{
  "num_attention_heads": 2,
  "num_key_value_heads": 1,
  "norm_place": "pre",
  "attn_scale": 0.177,
  "bias": "none",
  "parallel_block": true,
  "extras": ["capped logits"],
  "optimizer": "muon_variant",
  "lr_head": 0.026,
  "decay_shape": "linear",
  "batch_tokens": 16384,
  "max_steps": 7654,
  "dataset": "wikipedia_en"
}
Each number is 50 + 12 x the weight over its row's rms, rounded and kept within 0 to 99. Layers, rows and columns count from 0. The size before them is the row's rms in percent of the matrix's.

# up: layer 3 MLP up, 384x96, rms 0.128, rows 77-145, columns 0-47
# down: layer 3 MLP down (transposed), 384x96, rms 0.115, rows 77-145, columns 0-47
up77 102:37 39 48 74 49 58 58 45 66 74 58 40 63 40 46 34 53 57 57 49 43 46 43 41 67 34 52 37 44 59 57 17 46 77 71 44 48 68 62 47 64 71 46 61 58 50 53 37
down77 101:70 64 39 51 32 59 39 88 50 36 53 51 70 45 49 48 57 54 48 53 67 36 56 63 53 41 30 38 60 66 39 68 35 39 51 61 62 35 56 50 49 49 42 49 55 39 67 54
up78 089:54 34 66 64 43 26 48 26 41 53 34 41 59 64 43 25 56 59 63 57 37 71 52 50 50 42 64 44 74 35 52 38 34 64 34 36 52 62 42 38 45 62 51 46 64 54 56 35
down78 083:54 53 25 60 49 63 62 78 72 46 50 40 61 47 57 63 54 33 44 59 63 35 59 72 64 53 51 63 63 57 40 38 56 52 52 49 66 45 75 39 36 34 36 49 38 62 44 50
up79 094:73 55 52 61 57 74 63 54 52 45 30 50 49 27 41 44 61 47 58 64 54 49 73 43 41 53 47 51 65 58 47 33 55 51 37 55 12 51 40 46 48 57 45 56 66 77 56 24
down79 096:32 56 73 40 46 51 52 13 46 39 49 73 46 40 26 55 46 53 30 66 52 58 29 58 57 46 38 51 38 39 50 58 55 57 60 42 42 46 37 67 42 50 43 76 40 37 55 46
up80 103:34 38 35 29 51 58 58 41 29 32 62 54 40 48 44 48 58 52 45 47 56 55 67 59 44 52 49 41 49 43 45 52 55 40 67 42 68 50 33 18 60 35 55 32 61 61 68 45
down80 094:56 69 61 75 61 48 64 77 68 60 47 51 48 63 37 48 27 49 63 66 45 53 38 28 57 38 48 33 55 58 31 43 46 64 54 57 34 39 76 60 30 59 26 57 38 36 30 48
up81 089:64 46 54 51 49 68 49 66 46 51 40 64 49 65 56 52 41 63 28 57 65 55 48 48 40 54 40 66 40 54 59 61 55 44 51 56 36 42 46 67 48 66 39 39 42 50 26 58
down81 092:54 61 64 43 64 42 33 60 48 55 52 53 35 25 47 34 52 49 59 27 72 54 64 33 52 46 52 40 55 32 38 28 59 40 45 43 55 60 68 28 52 45 60 76 54 51 76 48
up82 099:49 36 50 46 62 36 69 55 61 62 40 46 54 50 37 61 53 44 57 30 43 81 61 37 45 57 75 40 33 37 43 36 56 46 44 39 49 64 41 54 31 63 55 53 42 39 52 67
down82 100:44 38 60 51 41 50 32 46 24 62 64 52 38 57 59 44 55 35 44 57 51 62 60 68 76 30 29 41 68 50 30 54 73 47 46 38 73 34 44 45 33 60 39 46 44 64 56 35
up83 112:43 56 62 36 50 40 47 37 24 56 55 49 50 42 52 55 53 54 50 51 40 44 47 55 60 43 46 39 65 77 44 54 60 36 29 58 27 59 63 31 81 54 56 62 45 62 56 44
down83 121:57 39 52 59 55 52 63 43 49 47 50 49 46 44 40 26 53 19 34 49 51 34 32 54 71 67 40 67 44 50 45 67 51 79 34 33 34 40 42 59 41 47 34 71 43 37 25 48
up84 100:46 49 57 34 47 59 45 30 40 60 76 45 34 51 56 48 53 40 51 59 46 68 49 68 38 43 51 68 63 51 44 42 55 30 34 58 37 44 43 46 34 69 61 51 34 55 60 51
down84 107:55 47 61 30 44 47 43 70 54 57 46 63 65 57 23 57 36 71 53 44 34 48 40 73 67 51 48 70 45 33 43 70 60 59 58 42 45 46 32 44 44 56 61 53 47 39 51 67
up85 097:67 43 64 44 53 51 51 43 40 51 49 46 71 46 40 61 38 43 67 51 21 51 35 48 56 54 58 80 56 56 46 45 60 52 63 35 62 56 63 43 53 57 38 46 51 56 36 52
down85 090:38 57 37 46 43 32 37 40 53 55 57 52 51 49 60 49 65 41 57 61 54 47 64 44 51 22 31 34 54 53 42 63 38 44 40 72 26 30 58 61 58 43 54 55 39 49 60 56
up86 092:40 58 57 39 35 65 72 59 58 59 57 53 30 29 63 60 46 72 41 40 39 52 57 39 59 43 48 48 63 65 47 70 59 44 53 34 56 28 57 59 40 37 46 64 51 47 33 65
down86 088:68 48 45 66 58 31 35 45 51 60 50 34 52 64 44 52 55 40 61 53 30 44 36 34 46 32 53 28 61 57 59 52 27 40 50 40 67 46 41 49 67 40 59 50 49 55 59 56
up87 089:33 69 36 19 52 60 35 43 44 51 52 46 43 53 47 37 74 36 45 57 46 34 67 50 58 51 48 36 66 62 58 45 51 34 53 67 57 48 47 43 27 54 50 35 25 47 42 44
down87 088:47 26 59 58 50 44 60 72 54 65 45 58 58 38 56 71 59 61 54 43 49 39 39 48 66 70 37 20 42 30 48 52 50 58 50 47 32 62 65 60 74 46 54 71 68 45 57 73
up88 099:43 36 42 38 83 53 49 48 43 65 50 58 49 41 28 57 34 45 42 41 38 42 40 47 50 51 49 55 46 51 47 59 44 54 49 66 64 46 40 67 40 42 53 39 21 51 45 42
down88 100:59 72 53 48 59 38 40 59 51 32 43 54 44 67 78 56 60 40 68 38 49 51 32 39 47 29 48 52 59 56 56 43 60 37 34 48 47 42 41 48 45 26 53 39 50 53 67 52
up89 096:41 52 52 40 38 29 59 36 51 26 42 53 42 38 46 45 72 38 35 59 26 57 34 50 62 43 40 49 57 48 48 33 53 76 56 43 58 51 59 54 37 54 44 67 46 66 36 58
down89 098:59 59 50 43 65 62 46 45 50 54 55 43 33 53 40 36 65 54 53 52 86 41 69 63 63 47 55 60 54 59 61 41 46 37 58 55 46 68 43 34 62 42 51 58 53 43 58 51
up90 097:65 32 29 31 36 62 55 28 57 50 30 64 42 34 38 23 26 51 35 48 60 63 62 46 60 38 41 28 52 75 43 48 49 44 38 58 48 55 44 43 42 43 65 54 49 44 58 55
down90 096:32 43 68 22 77 52 32 59 64 35 56 53 46 51 51 54 63 62 46 34 45 57 64 71 37 52 51 70 51 54 61 49 47 57 57 45 60 43 51 58 58 60 46 41 57 36 51 41
up91 102:41 66 66 52 58 48 57 45 72 44 35 51 49 45 52 39 63 64 50 43 63 56 51 64 57 60 46 48 29 35 64 42 25 82 55 42 52 55 61 54 45 57 49 52 40 47 54 41
down91 100:32 61 42 36 55 53 68 37 67 61 56 74 52 49 43 40 44 40 79 65 48 54 30 55 52 57 47 50 47 48 61 40 38 67 56 67 46 52 40 52 57 71 46 31 58 35 60 35
up92 103:67 48 57 65 53 48 56 43 35 39 47 69 52 42 53 55 56 54 61 45 55 38 58 31 58 54 48 46 74 47 45 47 50 45 69 42 33 41 48 39 44 31 61 61 57 57 51 50
down92 112:66 25 57 42 50 37 56 21 66 52 55 34 44 63 42 42 30 62 43 57 55 43 49 33 59 44 47 54 46 59 73 57 70 51 51 32 84 58 45 50 49 65 49 35 51 22 47 54
up93 104:50 61 40 39 59 40 51 66 66 49 52 48 49 84 58 49 25 39 51 40 35 52 37 34 39 57 56 44 78 52 52 36 42 51 49 36 44 57 66 28 47 62 58 51 64 45 52 47
down93 103:38 35 59 59 56 57 44 40 44 77 61 58 45 32 33 54 60 47 53 56 63 39 58 52 40 25 49 68 20 51 33 73 62 55 67 54 62 54 57 65 38 42 40 33 54 56 41 41
up94 101:45 67 53 19 33 66 49 40 62 59 57 51 45 37 32 52 27 35 47 46 33 42 44 64 70 59 67 52 74 65 52 51 36 51 39 46 42 63 44 60 50 39 51 51 71 59 53 39
down94 104:58 54 51 35 84 53 54 38 41 61 62 51 54 61 59 88 49 51 58 71 46 45 51 51 26 30 52 51 56 34 42 55 48 73 45 49 35 54 57 61 53 46 37 43 48 36 56 61
up95 114:54 45 47 45 26 52 49 52 38 75 50 52 40 51 49 35 42 56 47 51 29 39 25 37 59 62 55 63 69 37 55 44 54 58 37 51 54 49 51 38 48 58 38 64 53 38 63 65
down95 120:44 29 51 29 58 50 54 34 26 56 45 46 60 43 24 41 31 52 60 54 55 49 33 40 54 62 51 49 64 38 28 69 52 58 50 51 42 46 66 32 27 61 63 54 63 47 59 74
up96 094:28 69 35 65 29 70 32 38 57 37 55 67 44 56 55 48 41 60 69 70 46 52 64 43 64 41 43 19 45 56 59 76 76 58 43 53 47 60 60 65 41 63 48 46 72 30 48 55
down96 099:47 30 45 55 41 57 48 53 50 51 48 52 28 56 64 73 77 56 52 43 43 66 37 25 32 62 50 25 57 39 50 25 25 58 40 41 50 70 54 66 53 56 55 44 54 35 47 57
up97 103:61 51 59 43 40 49 60 56 50 51 29 78 36 47 44 47 44 63 47 57 46 41 36 61 39 73 20 75 38 66 42 58 42 61 45 64 52 49 48 51 47 53 38 63 62 44 39 54
down97 099:35 49 35 45 37 49 46 31 69 53 53 58 71 39 56 50 42 48 45 58 37 65 35 53 43 26 51 73 58 48 38 32 67 49 62 35 56 32 55 50 46 48 66 58 45 58 53 54
up98 091:41 37 52 29 41 60 38 57 37 54 46 43 34 24 48 27 62 50 60 64 48 27 54 38 52 54 43 61 54 38 65 38 44 54 44 52 55 41 47 66 46 39 61 68 33 52 41 44
down98 092:38 67 46 56 66 47 56 61 51 63 54 42 52 50 73 46 51 49 59 43 57 41 24 50 39 58 61 70 41 55 38 53 39 37 48 36 57 45 33 45 56 38 66 44 51 76 60 65
up99 101:43 20 50 40 40 53 45 37 55 39 57 35 29 77 50 70 56 48 31 55 29 52 41 37 62 40 31 40 61 66 62 45 62 72 30 56 53 53 42 63 37 49 28 60 65 56 40 47
down99 100:57 72 53 28 49 50 61 57 43 85 45 57 51 42 37 34 54 70 54 46 88 51 63 58 42 67 47 54 45 45 34 42 47 50 61 43 42 50 48 42 52 42 34 47 39 38 52 37
up100 117:33 50 36 48 53 44 61 50 43 60 64 51 57 34 33 54 40 51 28 39 54 60 45 46 44 32 48 42 62 53 43 55 52 54 57 49 45 42 47 36 42 64 35 66 39 59 76 31
down100 104:41 37 44 60 56 47 72 77 62 49 62 41 27 37 62 63 83 64 46 52 49 55 51 48 45 51 61 29 29 62 33 66 52 48 49 43 45 49 44 56 47 47 45 54 54 63 62 56
up101 102:42 32 38 56 56 42 50 56 53 60 29 48 50 59 44 69 40 58 35 58 53 51 55 77 75 54 42 57 57 53 16 38 71 65 57 45 32 57 68 36 41 41 63 60 51 35 38 58
down101 099:70 45 57 43 35 49 26 46 55 50 31 56 55 59 38 67 50 47 69 49 18 72 39 50 52 58 52 34 38 60 49 49 30 69 37 58 52 63 44 45 46 60 57 64 42 32 46 50
up102 094:29 53 47 56 58 45 65 45 46 51 64 39 50 54 34 58 33 56 66 36 48 44 62 43 56 43 45 43 52 24 52 70 70 61 67 43 56 63 64 34 48 37 44 61 50 51 42 47
down102 096:57 62 55 60 54 60 44 46 55 67 50 53 33 66 50 50 55 32 58 59 53 63 50 52 30 49 49 57 72 28 52 34 41 27 28 45 54 59 39 49 63 44 37 46 44 69 60 47
up103 103:11 75 71 49 47 55 48 49 38 34 58 46 51 46 46 63 44 37 62 38 34 37 53 48 26 29 58 61 47 40 54 41 54 56 61 48 50 68 61 55 54 51 41 54 50 30 62 47
down103 101:51 56 45 31 59 64 32 38 52 66 19 46 33 33 40 45 50 67 32 35 89 43 34 39 68 60 42 51 50 44 49 49 48 50 41 41 52 50 58 49 50 47 78 60 45 40 49 54
up104 094:66 55 61 55 43 45 55 33 52 62 47 47 75 72 44 45 44 60 57 69 66 41 43 58 58 57 39 38 48 52 80 43 61 54 27 56 36 30 35 62 58 54 62 40 36 60 62 49
down104 100:66 46 59 55 36 84 62 22 58 66 47 62 46 42 43 52 37 40 64 65 30 45 55 33 39 32 45 43 62 66 42 55 57 44 58 72 25 46 37 49 45 61 42 42 62 48 28 40
up105 100:50 46 59 57 47 43 50 51 56 61 58 40 62 29 54 41 53 56 51 49 32 57 62 68 55 53 54 57 67 27 43 40 69 26 60 62 53 67 56 41 52 47 58 46 52 69 57 46
down105 094:47 31 60 76 18 61 47 66 53 50 40 44 49 45 52 62 77 49 44 56 61 40 54 38 57 47 45 33 37 47 57 56 32 65 62 37 50 44 43 34 53 62 49 48 71 33 53 48
up106 099:32 54 46 54 39 42 53 41 23 51 41 55 54 56 46 50 50 44 29 63 46 51 39 51 51 45 53 59 40 37 41 45 57 51 56 53 60 40 39 49 36 59 51 72 57 61 50 63
down106 098:48 46 46 53 60 25 38 61 65 59 52 43 47 47 40 42 40 52 50 57 49 57 36 80 63 33 53 37 65 44 58 55 32 51 45 65 53 39 27 44 64 48 46 45 38 69 56 50
up107 109:47 69 23 42 54 43 57 51 48 55 30 56 71 59 70 54 65 70 45 61 51 49 16 60 46 59 44 66 43 56 44 21 46 68 72 65 39 38 56 38 48 48 57 52 69 46 49 59
down107 118:54 56 41 42 60 51 46 41 55 30 64 52 60 53 50 44 45 49 26 57 70 73 37 41 50 76 56 21 61 51 55 68 27 42 39 25 42 38 49 64 62 38 57 43 62 47 50 49
up108 100:51 42 42 42 46 67 60 45 55 57 43 65 67 71 57 43 30 48 60 46 35 45 38 79 40 48 43 66 50 48 54 31 40 36 59 63 55 60 65 44 78 34 28 46 40 61 36 49
down108 107:59 62 37 63 48 39 54 56 54 55 57 52 34 50 50 56 64 42 30 38 78 41 59 08 38 41 41 25 53 52 51 34 73 71 57 16 53 42 57 61 54 66 38 52 47 60 45 45
up109 094:40 39 39 48 42 49 50 49 76 52 58 43 49 29 44 44 62 78 69 57 66 36 40 53 66 64 60 65 54 55 42 44 56 41 45 39 51 47 60 48 54 66 63 46 47 57 58 62
down109 085:47 48 26 57 65 49 56 27 55 52 39 44 39 42 66 57 59 65 61 58 57 43 60 31 42 56 49 65 49 56 53 50 48 13 52 54 49 47 56 46 59 51 27 43 63 49 49 55
up110 100:65 52 43 41 23 62 48 50 45 52 32 61 46 62 41 42 50 27 33 60 41 33 43 58 55 69 48 52 63 46 43 43 72 46 65 23 48 44 62 66 50 59 58 62 64 43 46 39
down110 093:40 40 38 40 37 53 55 60 54 48 52 40 47 42 64 47 66 45 47 40 49 63 60 64 50 53 41 56 34 58 50 66 50 33 46 49 44 52 62 54 53 44 34 57 40 54 57 54
up111 099:46 67 53 49 46 30 56 48 36 43 50 63 42 41 35 67 47 44 58 30 46 62 37 45 69 42 49 29 64 46 52 25 60 39 25 51 42 50 64 45 55 55 41 43 54 38 52 44
down111 099:36 56 64 62 67 42 67 48 31 55 62 61 72 64 55 61 59 66 45 57 63 50 67 34 47 49 54 72 28 54 57 51 59 39 74 47 46 49 53 54 49 64 46 49 57 60 27 60
up112 104:44 64 47 52 47 48 41 62 56 39 58 35 34 41 39 59 30 69 67 61 61 52 75 22 52 55 30 55 58 41 39 48 48 57 25 63 50 56 61 40 47 48 74 39 41 64 38 43
down112 104:28 37 23 42 47 65 58 51 46 52 32 64 47 36 47 50 74 34 47 64 53 35 34 56 65 50 56 58 57 44 40 70 54 56 46 59 55 57 60 57 28 35 46 33 43 42 70 62
up113 108:63 53 57 55 35 46 51 51 52 39 41 34 38 60 37 49 59 41 48 47 42 59 35 31 49 57 35 35 43 42 53 40 40 64 48 65 37 38 47 27 47 43 42 60 29 67 38 72
down113 104:26 45 45 34 42 47 47 49 64 55 52 59 52 32 60 45 36 74 61 58 36 55 46 54 55 25 51 45 54 63 49 60 61 59 50 58 36 75 57 52 50 41 43 56 40 57 52 38
up114 098:53 29 38 59 58 51 46 49 52 53 47 63 51 50 34 37 35 58 47 48 40 37 44 48 59 83 55 39 50 68 60 29 45 55 53 61 56 62 53 51 51 51 47 56 48 33 51 29
down114 099:46 47 56 37 49 44 50 70 56 53 43 57 55 58 35 39 49 51 50 29 77 53 36 47 25 39 35 56 38 29 36 57 33 43 52 49 48 39 39 39 72 40 63 47 57 53 51 46
up115 096:64 29 42 50 46 65 64 16 51 67 57 73 58 75 51 51 45 41 54 25 55 33 43 51 55 56 49 76 33 52 46 65 46 48 62 48 52 66 54 69 44 62 46 49 37 48 54 68
down115 100:35 38 30 41 44 44 37 59 66 39 49 46 42 42 69 58 69 72 33 52 45 34 43 62 48 54 58 35 71 54 62 57 55 40 46 59 29 33 67 59 55 34 48 52 55 58 55 30
up116 100:46 38 46 52 55 54 40 68 58 83 49 58 36 41 51 27 44 42 52 45 43 29 25 48 53 84 84 44 54 59 42 48 65 44 68 60 53 43 44 29 71 76 60 46 52 48 65 48
down116 095:54 37 76 52 55 43 48 46 40 31 30 50 57 45 44 72 46 54 32 51 52 62 60 56 52 50 42 56 28 53 58 35 26 37 30 55 26 47 49 48 76 40 50 45 45 45 53 54
up117 103:33 76 44 38 62 51 65 40 49 46 44 46 49 42 44 73 41 75 36 39 59 61 53 64 41 50 43 67 45 51 57 36 36 43 56 51 47 63 52 52 58 39 50 47 46 46 29 66
down117 101:56 56 45 57 37 50 42 46 53 42 69 42 59 47 40 51 46 43 45 38 33 58 57 42 42 56 73 48 48 55 61 48 52 49 57 63 48 41 70 52 38 57 64 60 56 73 53 62
up118 100:41 76 66 56 42 50 60 46 56 54 38 50 48 31 41 32 48 50 55 73 17 40 57 78 51 64 45 67 50 51 52 43 51 51 51 49 67 49 34 57 49 60 70 35 46 52 43 35
down118 118:40 63 48 46 62 48 49 48 65 38 51 48 48 42 54 47 32 40 43 70 49 33 43 78 58 54 33 43 64 43 42 56 55 50 46 41 70 75 25 63 38 43 53 60 42 53 61 35
up119 104:71 56 61 44 56 65 67 40 53 50 42 55 43 67 45 57 23 40 39 60 39 52 36 39 58 75 42 52 49 62 50 48 49 71 59 34 34 28 49 38 49 51 57 56 46 54 68 34
down119 109:45 48 72 40 58 65 50 53 54 43 52 45 57 66 75 48 40 50 17 37 39 56 31 55 56 49 41 85 55 72 58 35 54 45 48 52 27 44 64 57 35 66 36 52 57 35 35 62
up120 092:58 57 31 75 48 64 68 45 66 49 70 70 56 33 43 61 48 71 61 43 57 45 69 51 58 33 62 70 61 33 64 41 45 52 62 47 67 54 43 46 42 54 49 50 49 45 49 64
down120 098:54 46 59 30 33 47 30 39 60 30 54 42 47 48 37 34 73 57 37 57 64 55 29 70 47 61 56 40 59 56 47 47 41 35 45 41 53 37 46 45 65 45 51 48 49 32 66 48
up121 091:55 56 73 56 70 57 58 45 44 43 61 39 74 33 47 45 55 64 67 56 14 25 44 63 52 63 44 44 67 38 64 38 46 61 56 61 52 49 54 56 35 55 61 64 54 49 62 49
down121 097:46 47 44 42 53 71 68 68 58 49 44 40 36 41 57 70 66 37 52 62 35 63 58 57 34 12 32 48 57 36 50 48 38 42 47 32 64 37 58 54 40 30 41 57 52 54 42 41
up122 106:48 27 63 53 28 50 71 64 52 59 52 65 44 43 61 52 36 58 23 63 38 41 46 42 50 53 41 49 38 59 60 62 49 59 54 35 52 55 55 46 58 63 35 63 65 39 47 65
down122 107:37 52 69 50 58 59 44 62 43 55 41 42 40 35 55 49 59 71 46 48 61 81 68 51 51 42 41 54 41 35 48 42 69 52 48 42 67 49 65 40 60 47 41 69 38 45 53 47
up123 099:40 45 49 60 41 69 60 66 68 73 41 48 68 49 44 42 34 48 33 42 45 64 31 37 66 40 76 72 43 56 39 61 47 39 78 53 47 34 53 61 61 53 47 54 40 53 41 67
down123 101:43 62 67 44 47 46 41 38 41 47 72 40 46 58 62 59 61 55 51 40 56 56 69 66 54 34 44 38 61 45 72 64 24 52 42 57 51 44 64 59 63 40 28 51 53 43 56 45
up124 112:66 74 55 32 52 43 57 39 45 55 61 44 62 40 47 46 33 50 50 50 61 60 54 58 61 39 56 56 50 34 66 40 57 51 49 57 63 49 47 55 37 58 50 59 43 40 52 40
down124 121:45 55 70 18 31 58 47 43 51 39 42 43 63 58 40 62 35 66 26 49 59 45 35 48 55 72 73 72 36 61 67 68 52 74 41 48 38 52 36 44 42 49 68 47 43 50 70 58
up125 090:59 50 27 48 54 60 51 48 43 56 41 36 52 37 42 61 45 41 46 46 56 58 49 37 64 71 21 52 14 56 53 31 53 59 36 41 61 48 63 44 50 25 71 72 61 42 43 54
down125 087:34 51 61 59 38 38 67 35 63 52 52 64 40 74 51 46 72 67 38 35 48 58 52 52 43 52 63 30 31 43 41 56 78 35 32 75 63 51 67 51 35 39 37 53 55 27 39 46
up126 089:52 38 52 64 52 56 59 57 64 65 42 48 46 59 54 59 61 64 56 45 69 40 60 26 50 52 58 45 52 63 45 55 38 47 57 41 65 54 45 30 71 69 42 31 43 42 52 69
down126 086:67 68 46 60 60 55 18 41 54 49 49 38 30 30 43 37 47 64 65 73 40 45 51 21 42 30 50 52 43 41 46 48 29 33 39 60 30 45 48 56 55 49 49 64 51 67 63 45
up127 106:56 60 49 54 47 63 65 52 50 39 32 38 51 42 48 50 47 56 51 53 65 57 41 58 41 53 61 59 75 59 60 43 46 51 47 62 44 56 56 57 39 57 75 50 40 24 49 37
down127 099:53 34 46 41 44 28 68 57 52 41 56 51 55 46 58 48 49 35 53 27 43 65 33 52 48 75 35 68 30 39 59 62 20 48 35 57 35 46 57 55 58 40 28 49 44 54 32 30
up128 100:57 53 56 41 35 39 69 49 46 37 51 46 54 43 44 50 26 75 42 68 51 33 64 44 46 55 62 34 58 60 39 54 38 52 33 38 56 47 46 41 59 59 66 57 48 88 43 39
down128 099:53 31 35 54 53 42 61 49 50 55 39 49 41 40 40 43 27 54 44 49 58 59 39 67 48 69 54 58 56 46 17 32 53 62 33 64 39 48 60 52 53 64 19 43 45 51 44 51
up129 100:50 43 70 49 36 69 67 29 56 47 48 52 71 46 65 56 44 39 53 29 30 38 46 64 31 55 70 58 60 75 52 64 41 41 72 52 50 63 40 35 66 32 54 46 58 54 66 57
down129 144:44 49 69 45 46 66 68 56 55 57 49 54 68 56 46 45 37 22 48 35 43 61 60 46 36 71 32 51 63 67 57 57 56 54 73 42 61 44 62 39 58 44 48 44 59 32 36 64
up130 104:51 66 76 44 39 52 63 46 59 52 28 52 67 67 25 26 47 34 34 59 40 44 49 26 67 46 46 37 48 52 61 38 47 44 23 62 43 51 59 59 62 48 43 64 73 42 55 55
down130 105:64 57 42 56 45 55 72 49 45 30 53 49 50 46 55 70 35 67 35 60 49 57 32 55 29 42 63 62 55 48 42 33 59 33 51 35 56 44 51 34 43 42 72 43 42 76 64 54
up131 097:49 56 36 58 40 69 46 53 46 56 33 51 51 42 47 53 10 73 51 73 58 54 44 58 62 47 47 45 53 65 53 46 47 37 44 64 34 65 65 69 44 48 43 54 52 67 43 60
down131 089:43 58 65 72 63 55 42 31 63 33 44 69 50 71 53 60 70 37 44 37 49 49 53 52 35 43 41 46 39 47 46 30 56 51 63 54 63 39 56 46 32 58 32 49 42 42 35 39
up132 111:45 46 41 38 71 58 64 21 41 59 36 66 45 36 58 49 35 58 32 35 64 46 62 47 37 49 49 70 52 70 71 53 46 32 51 21 31 50 53 61 60 51 44 56 50 50 46 41
down132 102:61 47 49 48 48 32 54 64 39 31 49 33 46 49 52 45 67 69 66 55 47 27 42 56 76 55 51 33 53 42 31 70 43 46 40 79 48 34 48 40 50 34 50 48 38 45 72 59
up133 100:40 43 62 57 50 35 48 60 58 55 63 80 33 48 60 44 36 57 43 33 68 42 48 53 39 59 78 58 55 59 52 58 46 40 62 68 71 59 50 55 56 58 51 42 15 40 49 52
down133 092:55 47 34 34 68 67 62 33 45 46 42 68 40 59 55 50 51 59 49 57 43 40 52 50 37 33 44 67 47 42 37 48 42 32 61 31 48 42 43 68 47 61 41 37 54 49 43 47
up134 106:45 57 67 64 45 77 59 45 64 54 32 39 55 38 43 40 43 37 48 31 40 41 31 35 50 44 40 50 75 44 37 35 50 46 40 75 28 44 52 67 34 43 52 54 53 81 55 57
down134 104:56 56 54 56 38 50 36 62 65 50 55 66 29 38 57 58 49 50 53 51 61 61 58 31 57 25 64 20 42 46 52 43 46 70 62 39 83 51 65 32 68 40 46 65 52 39 45 48
up135 110:47 42 72 45 50 51 73 54 55 67 43 69 33 56 27 39 43 49 57 48 40 46 32 53 83 36 52 59 39 48 61 51 54 42 38 68 51 29 36 57 44 60 54 34 49 36 37 57
down135 100:44 35 46 33 58 43 40 50 64 41 36 59 52 51 48 60 53 57 30 38 47 53 62 45 49 36 51 39 63 77 50 15 64 62 43 46 53 59 58 63 63 42 63 61 38 58 46 53
up136 105:58 61 50 38 38 61 48 45 34 49 47 47 46 56 41 63 45 50 66 51 54 39 53 46 38 57 61 45 67 49 66 56 67 52 59 37 53 38 63 64 57 48 30 41 61 45 58 59
down136 097:55 51 58 68 55 48 62 57 57 46 50 40 41 55 42 44 67 59 53 47 40 55 44 46 61 38 52 19 35 64 49 35 44 52 46 56 61 58 25 29 54 45 56 46 30 43 38 51
up137 093:46 66 81 57 52 67 48 42 34 51 32 62 50 25 58 57 39 88 61 55 48 45 55 53 52 46 38 44 63 39 36 43 42 40 32 46 26 53 56 49 53 44 49 41 32 66 82 61
down137 082:45 72 40 51 67 36 32 43 35 41 34 45 59 34 68 66 63 34 50 34 62 62 49 49 41 48 54 51 42 59 53 62 70 73 46 43 41 27 59 71 52 37 38 55 59 50 36 44
up138 111:50 60 58 41 46 43 59 48 53 39 51 47 57 36 34 27 58 47 61 40 64 45 56 63 35 59 60 53 67 27 57 46 61 46 35 55 45 54 46 49 43 76 65 48 36 54 33 41
down138 113:69 56 48 39 58 46 52 37 38 44 35 69 51 43 26 76 39 38 40 59 37 44 56 53 49 37 44 52 56 69 46 47 61 48 40 44 76 67 77 38 30 59 38 46 61 66 55 50
up139 092:54 48 53 51 35 48 51 44 30 51 44 30 45 49 37 43 51 56 71 50 53 47 48 40 50 42 53 73 51 60 34 56 75 50 46 51 60 53 47 45 44 48 81 66 51 32 37 48
down139 085:59 66 55 57 63 40 37 61 51 48 61 39 54 68 36 56 59 51 65 34 41 44 52 39 45 41 42 55 27 33 28 48 57 39 53 54 67 52 34 42 57 28 63 51 60 39 48 56
up140 105:65 76 44 50 47 52 46 55 33 24 54 51 40 52 59 59 67 58 42 36 44 42 47 48 61 54 49 47 62 50 55 38 72 46 51 62 63 52 37 48 37 16 44 40 55 68 61 47
down140 112:56 79 49 53 58 79 60 51 45 33 40 57 41 53 58 44 53 63 38 51 66 48 52 72 50 64 30 34 48 58 50 61 33 33 34 45 39 59 53 57 61 47 47 40 45 51 76 52
up141 098:50 47 46 44 75 42 54 35 54 76 43 56 48 51 48 67 44 58 30 43 70 45 44 64 42 69 40 40 46 52 38 44 46 37 65 63 24 40 60 50 40 45 57 52 46 53 60 70
down141 100:52 60 59 42 59 40 47 57 73 60 36 60 28 45 36 63 45 50 61 31 44 49 59 50 54 38 50 42 54 61 25 35 52 37 38 53 55 65 38 53 51 72 50 58 60 48 57 19
up142 108:53 54 74 34 29 86 45 68 66 46 55 51 53 57 58 40 58 50 56 49 60 35 62 38 42 57 34 53 46 52 40 45 50 48 46 53 51 39 60 35 49 63 40 53 60 82 61 26
down142 106:46 45 59 52 60 47 60 04 25 41 42 68 55 55 72 64 55 50 53 48 69 55 39 42 52 45 68 30 50 45 52 56 46 58 54 56 41 59 50 70 47 66 68 60 21 45 33 42
up143 096:44 35 32 44 35 56 17 52 68 38 56 57 53 47 51 45 35 50 28 23 53 36 51 57 48 42 63 30 58 69 52 56 39 43 37 74 61 69 60 40 65 47 57 45 28 50 69 57
down143 104:56 38 62 44 70 43 62 34 26 49 49 74 35 60 45 51 60 36 49 57 53 48 58 64 28 54 38 82 50 56 34 22 76 57 42 36 60 42 32 42 43 59 49 52 53 45 52 43
up144 108:53 34 58 50 56 46 63 51 75 43 20 64 51 35 51 60 47 48 54 41 40 46 46 56 58 40 28 39 26 34 48 60 48 62 56 53 66 64 53 30 42 49 54 39 38 62 51 75
down144 095:51 41 38 57 50 50 45 53 25 55 65 42 54 38 59 50 40 39 35 45 47 34 49 50 59 82 50 42 41 82 55 64 50 40 47 48 35 23 20 52 53 65 52 48 35 54 66 34
up145 097:46 54 70 30 49 55 38 71 43 42 45 41 55 61 52 29 65 60 46 61 33 43 35 53 49 57 47 54 36 48 40 51 62 41 42 46 34 49 40 37 66 68 78 38 52 53 39 31
down145 101:67 72 70 51 58 34 58 17 50 42 41 50 49 22 57 66 63 36 49 59 51 52 49 63 43 59 60 34 47 60 44 33 52 64 44 51 73 50 50 47 51 54 30 48 47 41 48 75